config = dict(
    n_layer=14,
    d_model=256,
    n_head=6,
    n_kv_head=6,
    head_dim=64,
    d_mlp=320,
    vocab_size=4582,
    activation='swiglu',
    norm='rmsnorm',
    norm_place='pre',
    norm_eps=1e-06,
    positions='rope',
    rope_base=69100.0,
    rope_fraction=1.0,
    qk_norm=False,
    attn_scale=0.125,
    bias='none',
    tie_embeddings=True,
    parallel_block=False,
    extras=['capped logits'],
    init='normal',
    init_std_qkv=0.0333,
    init_std_o=0.0,
    init_std_up=0.0333,
    init_std_down=0.0,
    optimizer='adamw',
    lr=0.00152,
    beta1=0.9,
    beta2=0.99,
    weight_decay=0.27,
    lr_head=0.0163,
    grad_clip=0.5,
    warmup_steps=218,
    schedule='cos',
    final_lr_fraction=0.1,
    batch_tokens=131072,
    seq_len=768,
    doc_mask=True,
    train_tokens=529100000,
    steps=4037,
    dataset='wikipedia_en',
)
Each number is 500 + 40 x the weight over its row's rms, rounded and kept within 0 to 999. Layers, rows and columns count from 0. Numbers have three digits each. The size before them is the row's rms in percent of the matrix's.

# v: layer 5 attention value, 384x256, rms 0.0392, rows 350-383, columns 192-255
# o: layer 5 attention output (transposed), 384x256, rms 0.034, rows 350-383, columns 192-255
# gate: layer 5 MLP gate, 320x256, rms 0.0551, rows 0-43, columns 192-255
# up: layer 5 MLP up, 320x256, rms 0.054, rows 0-43, columns 192-255
# down: layer 5 MLP down (transposed), 320x256, rms 0.0456, rows 0-43, columns 192-255
v350 079:479477565553503435524476497489516550481484553492539443508526492526503461538536538486495442402527444507522446475452483484551442486487545543522498488503506543539490499480489479565466489528458473
o350 070:503576529500517445491479568472527466520508500490483540563482532494476478488515479541503618547524553433458519487494492511503449551469452520501456557481555423444529444470548495479548458461494528
v351 090:501526475483518584488498530496530489485543541441504457499506388543517436503429535557551508474486540527488513451526521502573518524455489466534501476469545509510491522539529457407413442491521444
o351 078:554479578561495482555501490525528540599418436560486589491474583436526481579522478442473464606529461431463546519374500454503515446563602491502550507541506517505520562455512513520546498508486468
v352 086:526442529543566449475491544529506517462546499544482444451527590515627455408469434462513438481490507474430442455459476484562561527509445511466485482471469497496540486496531480519444542494450477
o352 084:509449449414510507493451470467514447563494510549512530515531436452432453498541536476466535496469478455490542513513521524503382452436554467464506458527502530479448515492472530459500425462599531
v353 082:490497491493434534515532488534480496516482493498493401494566502510591488495446510509503510515557514490464592439486468558447463530498508415513556554548497505439483495487508401547537495515504508
o353 077:567476514496526517501519525507503517525506489505486554503500536556488464457536495487541462486506501530507506558433560376551541437546501537498457496500445507541478487480496466445548510471543472
v354 082:514381462539452443483490477523519451504522474498516490518544438509511506442488488483537443510484522533619513473480519498480490463515460549518610551463421459470475459496541536545528573588441490
o354 075:447550473421534551453574476475470475536544501479495537501522428464499459546488465502480513517469483526429490490590436543521447438460437482494474512457531520467491516509451491457476456518546530
v355 088:476478465517555487549478538510513484514500502487500471516550518436464500559514547491549472528444502507581493509468500532549538508451497505451502604562490504540510470546473574558489433510493458
o355 082:517493526466482403500510439492496565536490493504534470500602466521521503469488480505490410512501494404441537530509472476569495481551551459519518476440469519458491501516459461483476515548541587
v356 087:504492596472558505529480474502535504457568574458536592477526488579426542503507501508580542513498439497449424463492555528449524520469513538476456471449427537472565501525515427516474507471465550
o356 078:466502402533437526504544533509517455460475481500496455534487492425563465484512480490473532497436579548476462530507501515471506452489449570554564470526528418512512562513480518488478488558536461
v357 083:513475555501490485398530517502489437494563485485473551575458500567518493483546475497520578447486488497578474511523568463556494460555514517480484440531482557501474508499632514578466538487535435
o357 074:466538485464499534510461438525560496482506535553504484452447439499471493466452525536504519505529569540515442485561502576492508510458444531513542523522507505520493524503493461437515530532429511
v358 093:508433481501561519460510463481519517508464436502489524521552546470483507516609603428472506439511553462524377470491438467457476458518538540480513494444500520546504528507541466522450491519459445
o358 100:467518531388501581460502508490479512492577538563546548528499431567529484526505428506533440469516477506493587504508505539485476540478458481527500541543502486438463465501453525452602458516530542
v359 097:528455540553479486543467419512491515549457497548469480499588503531535514414491383441563419509439505560444495461470440512527554470501464433455564490514532520519493492462519437538538524541530501
o359 095:490514450399515504496507597497502547495548478473483526553493465493524476539545556541501509488544528436519508555487510445545441519538496525524432451499575482477447498522435453488589439512502531
v360 097:442488471519479548443553528465485527462468540509536453506486486491459479526429497503467490460487501514475543506529503438478502538490518524536501520536509512503447442508338477461505514496467535
o360 099:558541441563499467515535492546539453488498500441462493498453569456518515535586506499497523567559495450484433511528559478472535434482485486473517466485492506493616491461546461548468550498467485
v361 089:498446586495515538474538459497514529469457528451491495516481489495474545423425497496457450587576485527578571563550561509469493510513503496526494516522408488439556495524501469513497456423565530
o361 086:501518504642523519530497584563473446512445501512544516485464500524527405519521468568495569498512544561486459483495526511508508510473504570504555477461543507570572521465485574503510581544378466
v362 085:527445491453508473518425500504481471499528536461533547445476474384483482596571526552532528532488494599467547614476558500448446543489498473507480511545454439490479544508502579532474444503475519
o362 084:540498509488430451547522536428538529441433509466455479496501486489524458500402468482414486534478493493496474437486491506544551472476536463465550512478542536484487465473478501478467498521508527
v363 092:533457502515490466491487492534537487479511430558459483507558597485544526520553446456552433517532462490450443488539515461500540446506539531502458493495500568551531532509522421531520489492562476
o363 091:425527469433566573427443524488455495511555533582551543515481398499517470474550502502532501444488549578536510551570502534554474542516510470544501520538439486482521463482495508486546496492502542
v364 100:542448524511491527485518497459487587513526483536492466523589513548421470447522522433460504448518507468497473524520409441457498464580514442502519530502505526539423491483487527613530511430582449
o364 096:474539509440546506482505489468479472532510515488495495497534447519627516535536523536562464524502570480541508497540494530509455557478461498504522490479520464468510444501467454479585482585405571
v365 089:442458542501567529511429522435520506479504512510472451470470415554482536539433412507500594473514501509452527568505493502492538573427594497449499530520479463453468540537489590465486444503482510
o365 093:485522485523454459534477464567528512482397520450484517489508551405475571537512559482445586551421521478535509522415518462502539480470462469538504463488469514505502481430577457485458527559519476
v366 086:427512435501515475496486554529537568494572473468476477534461469520472526506526550483555497484482526456440492500524453520492543485509515481516571539534474590497495513492515577509493549498540466
o366 084:493500520508548562454464424452493460486539507501456518486555532544519476528481499438524529435484453536504547471499477546446464482499478494482447490523467474527430471510454466482558468509555469
v367 086:571507552530593522496457506520539508539525463459457477550526461467520508555571487544510515549541509492484459467590589509539440498555487570498523471521472520448479528507592425463470561493478437
o367 081:469504498480419511504501596571448476469457466523539517489467521478416466496471488492531471465522493587487569495485478529465554478463519468498545571514488402469529530511432542459508461473473496
v368 094:505503480555480434499592518463487496530563510619473461545526523533509482444501482482552461415500423496550477443510425450400531426530492510460477614426534562521443412506520459570502578577604521
o368 092:514509493444524557453542433439557497493553508457470538521545440516511536534567579495515559472537502481492466527556556532530528501510451544574391449497471508547537492456479455558484497532493570
v369 080:457476555520536460534503488418537536510486532484489487485511510478613453427530549510522464512481526526478501493552520535491565445501518499498516609510458491502481449452541528454433525494533534
o369 071:511506529490521523437493498595528483507571441548498509523581495567469438523511458508534521463469503478501496547452542498483480461468481494571506462469470492528505495484474468538614499471578499
v370 079:529531501493582476495509526425508494547447596363442524506484402520408491545546489501478434486449544525524510488534551560515476561466510489550494504495462480498420496514567533534506496493475524
o370 070:500508478457435484520489539502546559401535444551561462508544493424523506513497528557477503537536525516520497563510466530464526500524502425518533504518546558428510484553418538489449488536494486
v371 089:522552470521423522486465495487455525492493493427460541479449514478440429558468512488424524486500539514537437454452481522525421485488494448505481512488513442437523559485530507444578463584479487
o371 082:524469594469550484560543511456560514490447542521534562466508524468487540471484461533518449522518519489506610459495437551529499517525474503463561505533487573512438428583518519491450525482443462
v372 090:521494535502501503432484604514483461523486495420449512460465489486472505475477448532472557613432524501436504521459544513414543556458528454520539474508432464447514546542520569471546445518470485
o372 089:539498482480477459581483497506545525509448493547465479535481572497527565482449554451513449490545478492550531558455516440503466474518465510414501520474527530464454481487460519513514526493538471
v373 091:510512510489509496512567473513505498491482506487527469452500491426415530495498432490505507549450516478437437516502533544424495497492502456432502486557505548457566514485519509505465492490522504
o373 086:492497555509496531485436533460455531532465499563539516482578540549553586443452553509512445447516499524547526490502485437552507497526521504511481501422467499523438520476476507500516523462507531
v374 093:451507525485509555461450528561479528516525506519503491499446435456522454584491500536442546521491574558555520498480524509432492559474537459548458594491516488463518502460513520486524502535451554
o374 092:535528450567418447568509496490515495409470540444494485491458597528484538518497538480507510525495500479513497486451516465528540466445415485444552473466437534490521497517521508478372535482538489
v375 091:517498493532516601462440496491528496446498544533497457552498479540600508513458534534482567484499478501402557549472523491503470566472512529509535481496404454498500561531439521375506454483456514
o375 086:515469470502512461457513553524478514517419453458515508464449528474505502465572459480507429520561533490528487498422557466457541481497532425485560489586540537478533470453511522501525519457544450
v376 087:513444485515541506538462528479485509457403507484516448525461420505582520492505530491517446512514548539437462513537479449533521475534509511563533556453449476479494542419551491460529538482405477
o376 076:485455483493508517494543528583522514529555515560463578436494497538501503471471438461452554479515497483467617486479540520478516541483470503448449538553551544533498516528490537475507452553571450
v377 086:447461478471390453504486478510453508456507540495517448510505449499486600476467501484451471497496490608472572510462526546485524498477527460488508538472540481489508493524498555552465507513566546
o377 083:496435551604542509473526423555452455506485451452480570442493507517519499556463497473539551470426514500522438479529502490553506468549482544531524510513523545587399523512564493493530530501525495
v378 087:566424547505503434525519478530483572503527471412416550507554532522556517444477456497428422475514489475520501468554450472549529447605482483539542473548542460479515500476479530563497512484550454
o378 083:462598512463551550482510485477484496471498495571538471491487411482446503552478494510544599486486511540502593468470437528494469525495509537448485571491520536520468485565509468497577443595480489
v379 087:484445548529539519468449500511511542532533491517453460632484564540548525534443439455493536476577530480468434463456422447492525498472469548482559474482510504472510493448508493525540542546470459
o379 077:455470478336492484479492490481521484489566515556528529459547475479448574448560576451500421480507494484515568516546472516495436538534494481430430544510429539514506461551515485513534478474552542
v380 083:522517535511508498426528545501547555465555437474477552441442505506509510521528469487496534434483530417554422507478537504525458567470579517554445483566527515493501562464493500572501529508405460
o380 082:508584508490519484485452443549494420478498522501480468529534530469526495513550478571556502533549543524545587447552422457479522421462473429442545490463455448459505500520563418484476486454463508
v381 083:540433603505475479482520450485514468555432449533490519403465536517418545509551498503488502541527481451538493523449473497453485493491535546522459501484486467516495495498426522557496475509353502
o381 075:507509460448512515476552490499461499447541537473520462493608486415481582492500495548469427486442501487463499498544517481491478521497517427417477508494498514519512499455533513447475449559561495
v382 090:440472532514477586451506509450554503491494460438485480434462548407433515512456536488493472540544530490587504495486578512474490494505528520474549445511463513453500467534517427495560411525449496
o382 085:563496421481502481511459532572508462560476498533538485576468604549525499502519461518541486520548473554447501533444488440546489470544432480481475507449468494496566516487443555517505547456551486
v383 088:481504451450458481516495527539515572520502522568521542477491483528455542514436539483522487441520612510454526465523524494481505476478478551573465543448468515441444497554473526484496449472507550
o383 086:533489513563512511524556489472524419459522481430480500560443521493521405546537519507491542562545466526550488492550487533504538524439524481469552495579522447511525539472469546515543495512491423
gate0 097:545512489466467539471463502499539492529474481473438489457505500367500607446468505521532524508463480567459546446518452575473504526556414517498517513538461488525470515518554532436523451430538535
up0 106:482437497505517502489564557472533522510454555494497441469466541451561586525516567451499528525477472581452481506527487507566517480515440544514494459477470522572528535497538491420572456496505436
down0 101:491505535474571489476523497517523511428513451503501491546525511472593533471524520495486514480503509503478475517497476476541564423518503526483508485478505494516537496602493499523449498476504477
gate1 099:547518473518544479457528567406554526467504465537552548443535560453510465524509511571542492575524488423440471439510529500495530505510496465496485472450512520423554495550531481557551531454525460
up1 100:442400543563471470523526457510467500590446536523507525485493476554549531531482454525528528497556420466458457486511486482541554513513523524526456480546537484540475463498447486499497435518441503
down1 104:463505423468506503536589501467453483476504567472590495482533502579500563595570514491485574469488488486536512514497489468492522530450468488499526482519462550519468539462465504518552440494459483
gate2 102:532484447493479573432479394443541382494478471526527492482485504544505460561483462506561465505488491534528476524484513475452462490512476549518441541460569486536519525553537487475502566458410493
up2 098:517522521505512545481474467504492507429474448516486477514527475500473463492515552480466519538543453517434533459485546468480438503501392556474430490538518485574538510588467519532511557477467505
down2 090:497532502486536513500473563492405481458433450478454481444519507559519465520503559515495512517490500483489540473444513474503592509454485549508541531555536484497517484467454536537483447572527474
gate3 103:391462509493484566474497511438517482487457513482469501453502478550529554510510525479506511472491486495548494501508458469471545540528413457502479526578475547539510433451478506406460559598454411
up3 097:503528501513540512489562529536490466451502533499546448416508523496532481441475453459514558487468481499429531536502453527444478527495463462467546473461530491516461456495529469502517500507457501
down3 105:530485535525524441499521516511560458480404440539480418528523515502517501474561536425506468490447538466525510557569442525463572488517440520565431474483420542609498498522497538440458528514500477
gate4 105:570490509576529482541473498484543542491493441478471499466456454425554438580426434532501479537554457530445518561484496500467498478514460529407562475480509496500519514451510500544487437539472479
up4 103:550553521513485539460439498499508468512499492567458474509530522466483499531495527480474473479541591464526420473442508452529529532469510531512486508602579503492522531543477548605508442458451514
down4 100:494534465491545488536507598501462483517533535507570447418432530406487481421464502492507505522541526521452530467501569512537524531485505528619452455466515492567417495439506516498488543519489402
gate5 100:515522456443512574534518544534543444476482482444571494555514545515476532461444402464514521515513494425517506562481488525537480506550484498466466492485464486566527428551512559439480485432490577
up5 103:454576553565527477538431501519550504505592482457535491427508515573503552438460484481436494524574543532447557569480491520489470550468494465488545466549525451501484485527514519486493453425501468
down5 104:470568543475477492483529543475559535451583527510537511510534521566502486472511535550479552441479559510488518536443486489519467454503521467465564469534491462497516519508538518483558493544456509
gate6 102:530525445518443459477415554475517502477497475514542473524480466472460535477492407584518474585502456537453520480477484507531490526528506498510469452517429489473514453609441537481508541471555465
up6 103:463527453556396425464465534504466467502455445398509488457500441500499460476504526501464568427524541474462552580487542562474533570488372504566419492539450526524548552516449556444530481506420516
down6 105:486408449589553492461543508502584521514575480479482444495562520492426492468487489495439473464473496571570549501538541499486474558509471527527532449487491533466511554512501522510541497491473544
gate7 097:501549503516443572467435481504450539484517532518447498452461476469505550459520517548513541495588544541571527463477520539516503538484497523533547426526500495470471479483529451495501495500514456
up7 092:518487510476534570555492550430502538452525579539496430522481526464442486540566511502562513490517495545456553536477569436441451448495506549518476440544509556516575464490549437549513496484530452
down7 097:447579549483478527516487530515475532481510515497479520478496482486486592567454504477483527499528529497477573479514493472524512468558468498494582585476562509536517576447545477494462528509396497
gate8 099:603531489526542495459487517478517519451529462456453513512464529518504500464449542520570464455467521493542518520465520506448433479474432487464490496457515523514482511496525415423507544492470490
up8 100:516539496515476518408513507524537471552496492529473545468577515514498477511587486516522531454525536649476504521548526481423537504425460494520466516501454509606545457502553525505506521466492501
down8 101:458472492505524508472471440539491454478511485547530462529466477440579459453488420525466487523557543489432517435463554449453472536536461496522511473515496515490469521500448527464457499504479478
gate9 103:545417497446465471450490534508438538521547503521534486525508486477482464533518540495475468541530506570525508472495503514460540470498509483479458492539424523550475536500431517472504467458445480
up9 104:457472448468503561517528484481521527489488465528494517539583479513490543435530481444541537495493514516559546473506442438549508484519465512470474521492486475427405547505568493493460502604521475
down9 097:510495453474514462534581471544527491508585525547519557490462531512473492474461509528469452566485562521497533451499479466479530508481579471490528484427400506558455534571546508478428536516443522
gate10 104:396513514486441467525447488555467545514466543503490496484516483483577456539528515499563483542463509427537534497450510573485490543494527527524466551477512413453508466507500461502520458501577529
up10 107:470495533496443498537478496485492525484538497541522527505532564502531495402535474493516503475549558433506499536486527479471509505518479544508525498483467477483461494499521453457549542460468488
down10 108:469524471602473479484500496515560488582446435504501538485483532451481493496555534515525535401412530543548503509533538457528492478512498523508563422507566453558531566532453547567496541468552513
gate11 097:490473523438450469380438425495520513512485561500499493473494468534459541483533453541442511501509452535583483486495546503505536528557522548544482482530472507552457441433435511567550514489465509
up11 100:416453498575464478567506514522536413493521465498489637524470493453537497594528519499489416518534564466504559457488511494476403544492464508441518585450428532578522532507469529479477500500421499
down11 095:499615517515493561495524545450528540542490497488463489481484500493484473477402508538503432507482536548488512488506491466515494510520481428497487545519547458501441539508494516463517460502566522
gate12 103:487527511504503485511552484533463508543519501472478575549521413439530528455539530579525447495449509548436523521494481562454481520486502481516494518525484500531502480503529460506508518476474500
up12 106:499515445530471511520446594546463589522479473513481505452505449469434530461525552418507486462457469498470534472459472550519486446463477517491546521478524506426458433466514504433494537512439508
down12 105:567428464515570442466535498549538564404443466469524498417478483515461483619507565455538528482469486505448473504478481480520497473474459507496528466582497503488617532513518510504486479556502492
gate13 101:505464511569460506471521534567533524510474469573540521518452448471495539503549499497513502545476496565404466550503461549444510507413452476503563462563451468487556500483530543457545490492503540
up13 103:498465468456459431481490467507535497511508535526537468537506467400576453438477462466499564516509480476489504496530535481460441533495501370494475483484585493543556519429488474544518515414457539
down13 108:468486441471531531455484498520488528488503498528498465492460473526538468523451494557457578611495468510325466449535570498492558541544471486532431510495497560482503559493515527504519480440467486
gate14 098:526534539519482549443488475544512531470543516512457471433470589489584520467502531562549492574539504508457520584439513466451575491558502462521449458492471523479556566471568562541514456527482471
up14 102:543492493504440467498443473502506546584473470482440505481565511525534539541560546547514493435465538423535526555537473466520541536507550586569499392493476476539515503514461468483488518474545488
down14 105:553573537471537549503456487520439557525418491527466525475491486491449447463477522498536522482575501476511517479468531528436527449482535452500459530470522519516553467529541454534560467519506466
gate15 100:518484514547489490450506427503455473496575513501477488493539571519460473492445491511596481470552468558488521498528512464426502478499462450505405524480526512439498509541565495478512475488481492
up15 102:474542524502467498458430465446478499455549477479479502471497451529448510583524563466515530509496556571483567449497554511500479465528481457469514499475483478504436461479492512488519468541450493
down15 097:516527471494523533546544544441472510551485554532559483553509507512509536505525510457496448411511502539482514561476469514468499542551500524516505519515479516517557551430525485497535465493491493
gate16 102:518482465556474461450427519511537498527487478496427451478512564488532463554564474574606495467547516583512529474456525505512461490541491516492461438493480515489505522413534458446511503447542530
up16 100:546419439445485573489485414534483492478493432487471487521540482457512462488458469518537522533526523513544423466489473499452513472515532494528504513508472544503541479471438589441496511501566472
down16 100:511534501524492493469480543543498457482419508455519495550542485514485507515515557515468495468604448437476530433549422498525535536500452524563468508436469545478455466466512504512453522468471555
gate17 102:501521538513583561445541475546495456512501451498551532492493462422539498483498521529508515479513522521500511520441503456450468531457511509492610434474499488471515493445527513525498417535479506
up17 099:537552560496472518584478458464493550520536559559494577536541441521566532480541460514521512503473502483551476500482427550489515529480424524452534506452508488521552464560455546475576497508498507
down17 104:568493490459523533538512453515573539469513478496494451568485511528551582459443547517455474540491480545524493517571570498506577493471512432500433501431522584515477568532515368503508456493486498
gate18 100:513593510446448516477483495468597560487460601565484558542490450503472526539424456466485447499530494478503483432512544531457545438460531462451493502432483520488471465542523451482543518484536476
up18 101:442531549514513527437501509474425547508392485448519491487509455471500530529526545468475497478556513432484513459470514520564490476595534459489517484484552523499488489477520572477521557489534444
down18 101:574460462486523546448474497474500437502500543449500462545517453393480481540532523520499584524449506441544533494423496557511523504463517479529470520479608413556503540489529571539572531537584430
gate19 100:545494494533510520538532519566489614518515517538498427467511599536463530480553427481551461442485472533471517462498520512528517477489479530437495443488479539532447473456428450530519481566476417
up19 099:410502532474433562388552459517499514454553518417565552499553430508518516508512547568460568544554582457526468479529449453464486409559415519524511496474540475460452493445464532516456447491521510
down19 097:490462578478489485537462418462501521503551571494522497481550491539480525440518484532513473520545542534437448496474482483476484502550477475494519537523545555422483508482502460453606494548420496
gate20 096:439611505469506513554474421458454441464500475504513526495553523461425505472453508491517496468522485444480593490548513423513575502566458508475440520521524463533528447476510502474509552476454457
up20 096:489524473440516538599474515535513585531523495465465429497489520534524488487459500569487512526561541459488466519511530493540525488547474452487597494491496471541471464593441467501470539556553458
down20 097:452556539525477553502505494464528499518489566526508532489583479515478541558519562467496456503575525515413502491516448484430487505510493431491476515444474519522525497492468472439464516494512526
gate21 106:515544455477475472471516503533538514443526490470528589569539483491477569535539505485505466497517519451513513496475429520554544466475519554454466536544466443460438528517467529455499581509528477
up21 100:515507498515524511505532465517455461479464552459487519541574525464429504557478540508563535462524436487466520535520467501513554487517485479494481477497454526565503532517560469535457513484579503
down21 106:435525495521483526496525478533427501529473513501465470468469462481454518450512469521460463485471515554492535513557466499471523518535570437463525528542542457447618491455434532547471468478543509
gate22 099:496467516471504499523427503574556477605496486531471459516496572543470468491538540506533409478513429490547531494574417515499446449518553491547503477526541447513519471481491481500510551488469557
up22 105:589489475519487523437531486470565483581515573533574463544462485486478485512483447503425486556495445458527449495501476495496480542488501478524602500491459570494540515528551536418528508498467437
down22 108:547467526496479462475509505444535444526564559534551472526441538611487445530502576521484492502521519519527548551482488545543507386444509510518551371477521503512556464475553516556491534563442461
gate23 104:522536524451435532488463436502492536511425467507501524514502450466531496449483524486493463509599472496538541521548498504546480528472484564565467599564491470499485543500454505459590427522516490
up23 104:473439469461450547454467464406555438525425522403520510483510460489552499502510474522485563510495516424467440512513538510487514517500490496492479464511546491576481499394476507521468463463483539
down23 105:503489518546555528460564530463500510504452517472527526537511500481464512555513454505465506476509485518485551565514436466489573594498469548544398501519528508429553521516487484583463527493522496
gate24 102:545502564517503478458485560540477459500553460489428514449539574539497453434472520481508506547524462552489466512483465548439515484465436467492464545581431567461498545452497584426509495428439451
up24 100:474452481532470464492500493442503511539527483499479506456520449465549539499425493480375550423498521481472476491493492462488439525456473582513530478532503498496472527490518482537470508535446549
down24 101:531490515491455491457560472486524493459493493522509511477521531461542475494497498454483501517504528436496484500450516541486514486512497547509542584441507485504484497466482443484516503548534580
gate25 099:530468454521561498503540495521493465511547464545519468490484496541432532451513426597539509520460617586503493400490551510606500494516447516527555549557578546545542535535563521550446481455523522
up25 097:469590532480498493621492504479551509458505454525451470496440537519578468515513483489494551444440541525532453497494522538552468475526511482556441464479563494485523491505490526518483559477538494
down25 094:543496627552556572521478506480507530573445487552488531547487417446543462421481524433538428471455480436461496489502462545476438521442538484540555501462473427488490438508445481533494489442504454
gate26 101:546494448477474527471506438499508474474529460521494458498489473478373559515488473514504480481533465519433550522433533440525437545508434588513509564507458522470538574523510518530475423441456505
up26 096:489544585393574484548475460511454484526460438492485524472474477466534506433542515503390519493451487358469516452530561551507499476477479512533505469474517461502544527470565543442489539502519400
down26 100:514441533479516562460550505527501484471490442471456487458487495506511504444454455488445468500510558526527454508500528477502509446522499487489463466500438506470560480439556452510515510484555468
gate27 100:490502501481484504466539461424515470560501456450497440476399577497509575531524444533482446577535532505428480550548569556370464477536547433518490525555406495484553479510536560537452463419556467
up27 100:534572553462444450523476526511474447523456466471514495430550568484459491545482523454463452495530445540457431525499391530395558472538578496504476484484471434491512509516524534536503469484445457
down27 096:470545526499470502503493417455485496603497471469429490527546537556517435471512509418420477496475509520472497500523482522488533513573482464447467536474436544546503538440516428507546593526427459
gate28 103:534451462529526520523479553547485571551498564549456497482556454496508557468540515515573508433482563500424534512527477471486463514485516455530489487486495537510510543500522481464478427441560604
up28 100:523497534507489540480481550505470427509510494553532430516512520503501528537525475418458475530485526455531603504403530507504538534562450582490580505557454529486488519483505499508495492455481531
down28 101:501467528507497505514417533448483482551497519553466510507545523513457509482537538468480456528495451507461537484514464507476557522522520499514544473498523558581494497534533460572454459539533552
gate29 103:486503534501473578522504491548493466547482446471563531475530489554563583524538484464477534483493457581450510500506475508433519528451492475499450479466480503476543549497504531592491511410551520
up29 101:569461512447474474441494490470506576505514482439506532431493560548563521493515439520532465523538465439478475489477523462551517512524467484496478480414503543497516545546466510483469534557525541
down29 102:468416488512549422505502452554555456486472491470529471544553516461535511517585541472478521511525497473520540540514422526566511575432468473425485543493463519532509447518395464517522571474462531
gate30 097:485490526474549531561523498493510505476439521492493527438505549402527517521525473446479508482549550479522482465466506565536468567505513469550491553479501501510513491519483435507491556512561475
up30 093:515537542417508488503506519478546505491487519465495502498520487488510509423493509477529441521483446437519537428540530513520482486504477608464503470464542561547475529506523464538526505467459498
down30 095:497540556517508484470491519492471452565472531491469552523433436518497518558497527450508556407532606491478491485450504444512521461521537555487521431469528453464518509441432429584424483473480523
gate31 107:527509581401457429517552552516504473501458503475445488537522481529467504527447486469468533473534504484569464476531447547436489531532484515537484503470445509468509493526551464463506492530484542
up31 102:525482575468509465590521465514541488513547588501534488515463502471591517509526424472482422500503529539518481600548516483464441534523533578491516540495492496563418484424466487477500435570519522
down31 099:541433507467417498407425472532554417475448466486497509492475480552482505551526503495439569550497565534541529464504536543480530503509507484481477470514530523491525505427543443494402520522507499
gate32 104:554497486520492497507529502565471514490512478552447572580514500537476559503477512452492479534446534494504554475468503502435499544529434520512504485550467561395501493515564566503530435467419510
up32 104:502506553483429503495410502507487517578543538496503486518451466483548492459465511487503505534488474483357557529499482480523493498519495509512490529519493507575511499423495493460458486496468447
down32 108:473459530552557509522497509481436566533556435537544516483457556490474476529480481433529506562442474495444514470536512477432538463551443509532440486522515518452443460464408478523495500500462524
gate33 093:502523507454524506525513502502533465514512488501394516527526546422443552520434488474515477538498560549481494554503538524487515573569532520514488522525544533427461526496521512525466571503543521
up33 098:535519471467539588490491467530515445503520469459431465509504429509474515472483587483563490450561458483524520471476549476444436515569473466510558466460414569513500524495476472502416537502525352
down33 099:511514504488453462510365532504434471587501470513493523538468508479462503484479554429441461534451503428515474477505483434534564517473496570486522486480570464446449495516470566586443497497524465
gate34 104:574555451486479503541435404470471475552493485455489547514537426474530499503487483460493464568523456555493441512459504497510468543524532534427540503568488442486547463513510510524495420491516489
up34 104:561500454520519523538463451480468536496457418528551545462569459497466523558480486506499506514474446530464508567485475552515441535440526488442485490494514443444520458492432497491484484552507524
down34 103:487520474542508580572485569439490556515509498538525445457463469391520537483418529508517482468526488497487499508532494499461496521467535427516519476501500471488540500552471560394520432492518540
gate35 097:435552496449528487544465516443476577471492474541456500447531480461475537464499512507556445504565484527447541499515522548479479487536537473505472502461449461485468501507553537522517540474473555
up35 103:452454503559523502564428483510408549453520496498436454559561526575472562465504476492503496555491525550434499487484492552467456542546511507560510463460498482503474415512485498531509511501468590
down35 098:472532508542543488543434497496556532472507523497442518483499555520466566514428505487396524432547488589476517553483507506472516504551496541475514500502476506562530551542446565514471427453531541
gate36 100:513465516502451504489497468469576490507460553451529502470488530444432485480447425524487445511537590491502466536497487497551550469447462506537491527487525563484537501483483522550495534478516523
up36 098:494585563501493475489483483518560514444482499574546474510475470494516504563532469435461558450502503501558519535499480501508469425532548546428382441421488547539477573525514497458510468531480517
down36 102:494506556417502535565499543458538475512510562499453505524500494488536488526583525454452540490494509493460540514543517576497478461526488490499471490573484513572568474471553445569521502556517489
gate37 102:516493498475513478552459482513502446527551550478526415525491440468472553495550470494586530476565436492561550509442585523509544481465407539530484441486397478502486490515520518513483515460528466
up37 100:394600517518502524499488543487464527616579483463520457462503512449554471471422462606486530454543535592545475534523458504468469519517585478485503508478489542479514558546521436528477518561484517
down37 106:487532526510492518543506485487478510469500492426472505552522502491476508449483511456538479517506552527537472581548376548510435507514483509500494630510543462437515548482480535513407469496594474
gate38 102:454454511450428527460448499517501496442538465508485494444474516556466537529526469490525479581531520454506482514553460421530553510595451511531457498542430483514509529540492481517522479430501540
up38 100:562502533523519500485540469459465426464573506547494487517440519507480427427518488381532524505519474462514539507515490532486444503479490519548585518516486481470547585400585533404583487503459510
down38 103:528450544540438496496476471439407535565531471547536467534484446560525428475500447497486488423498524424525505562422506497495504500489512535542534552536500550458422485497491544540460406496463488
gate39 102:524513461522504451426525495544489601482477472516438491541399498497579539529455457502513533496481494436521568492496514531485465510509499514413473482500487458499458506462519485500601386422491464
up39 103:532519528547487518552487463519521573521562434542487476531529491551466443495517495526576518493449497545492453453498452511542566551499537480519565470456498479465479447514518496446525551464435461
down39 105:530523501547500476513500481477530563468516454503488513484492550506448509503555506553410439493537540448418489547531544568536519503514480513477464563554483564458478513501494490517451424472553532
gate40 100:519472459559397485515417529487533472475420532532453512444473543540544490509537491505489537530556494466525578496497483569431496478508505435471413525518487463484505512548463542567558489452461540
up40 102:466481585501497423523517549430486465557436504465478475537504459537480520552447552483444514460468521499509461385485521626553589488496486479494475475529504509553506484406491482466441525586475519
down40 102:471509474570504540556481534532506526537505484521487442495579482533534443473462548457506394453560601496514542421554486491528534431459450559551469485521562493456494498503501514506466440471516442
gate41 096:465418488513527519510495484512518469529526486497457490567476494472539487492497511506594528582503464510497560450547563616473560492521457454483492457536515498481473509550521460481529516503510486
up41 102:530491441452496528450472553565507511498504521440501501450492476520520492499489481569509527463557477435541484492498536486466501514485455515493471438466525506530570480534464560495459528516565460
down41 100:559398490519537428527483541565506498492512470509493491478531522488580476498469444434533465482560503437511490456577543580435506543553442466549467508549473519435414519570549488463458497467517473
gate42 095:464515517448522525524514485499520488535518544553528499479449540477457457485509491493526512518486511484498492554550463506506462448455517508466421500510500562511497458555424456522495493533437446
up42 096:506426464514502488528487557472533503474493559510448547523552445451487535573466476411475473582530579542528495509531558560500535503469451513523473468541485515466524555538436504587520599533462515
down42 098:480444550469422431555483486457562498481454488460556514457506438473453521446510513517409424462540460558498492503562553511473485554429475526454491508491462488447494549471489511504472558487498486
gate43 097:582470469495548424462449468506488474533497528471412492575484387469481462492518513546537489505506520588459486515508500486527452513527541487513499527474569520577559471447413513448503470492470504
up43 098:554561479521536448536545532538494505500499459546459560520396549512553447442479503546466480486466409481551516596516469517505531457477504466490527549469562549528495475487547524517457539556558519
down43 093:573446525510539571515515418427500510541494508447422507557466537513497532501483483560508517435516558502429480494510420473513464549488467529530483483562529563556472517542450495500523600581463527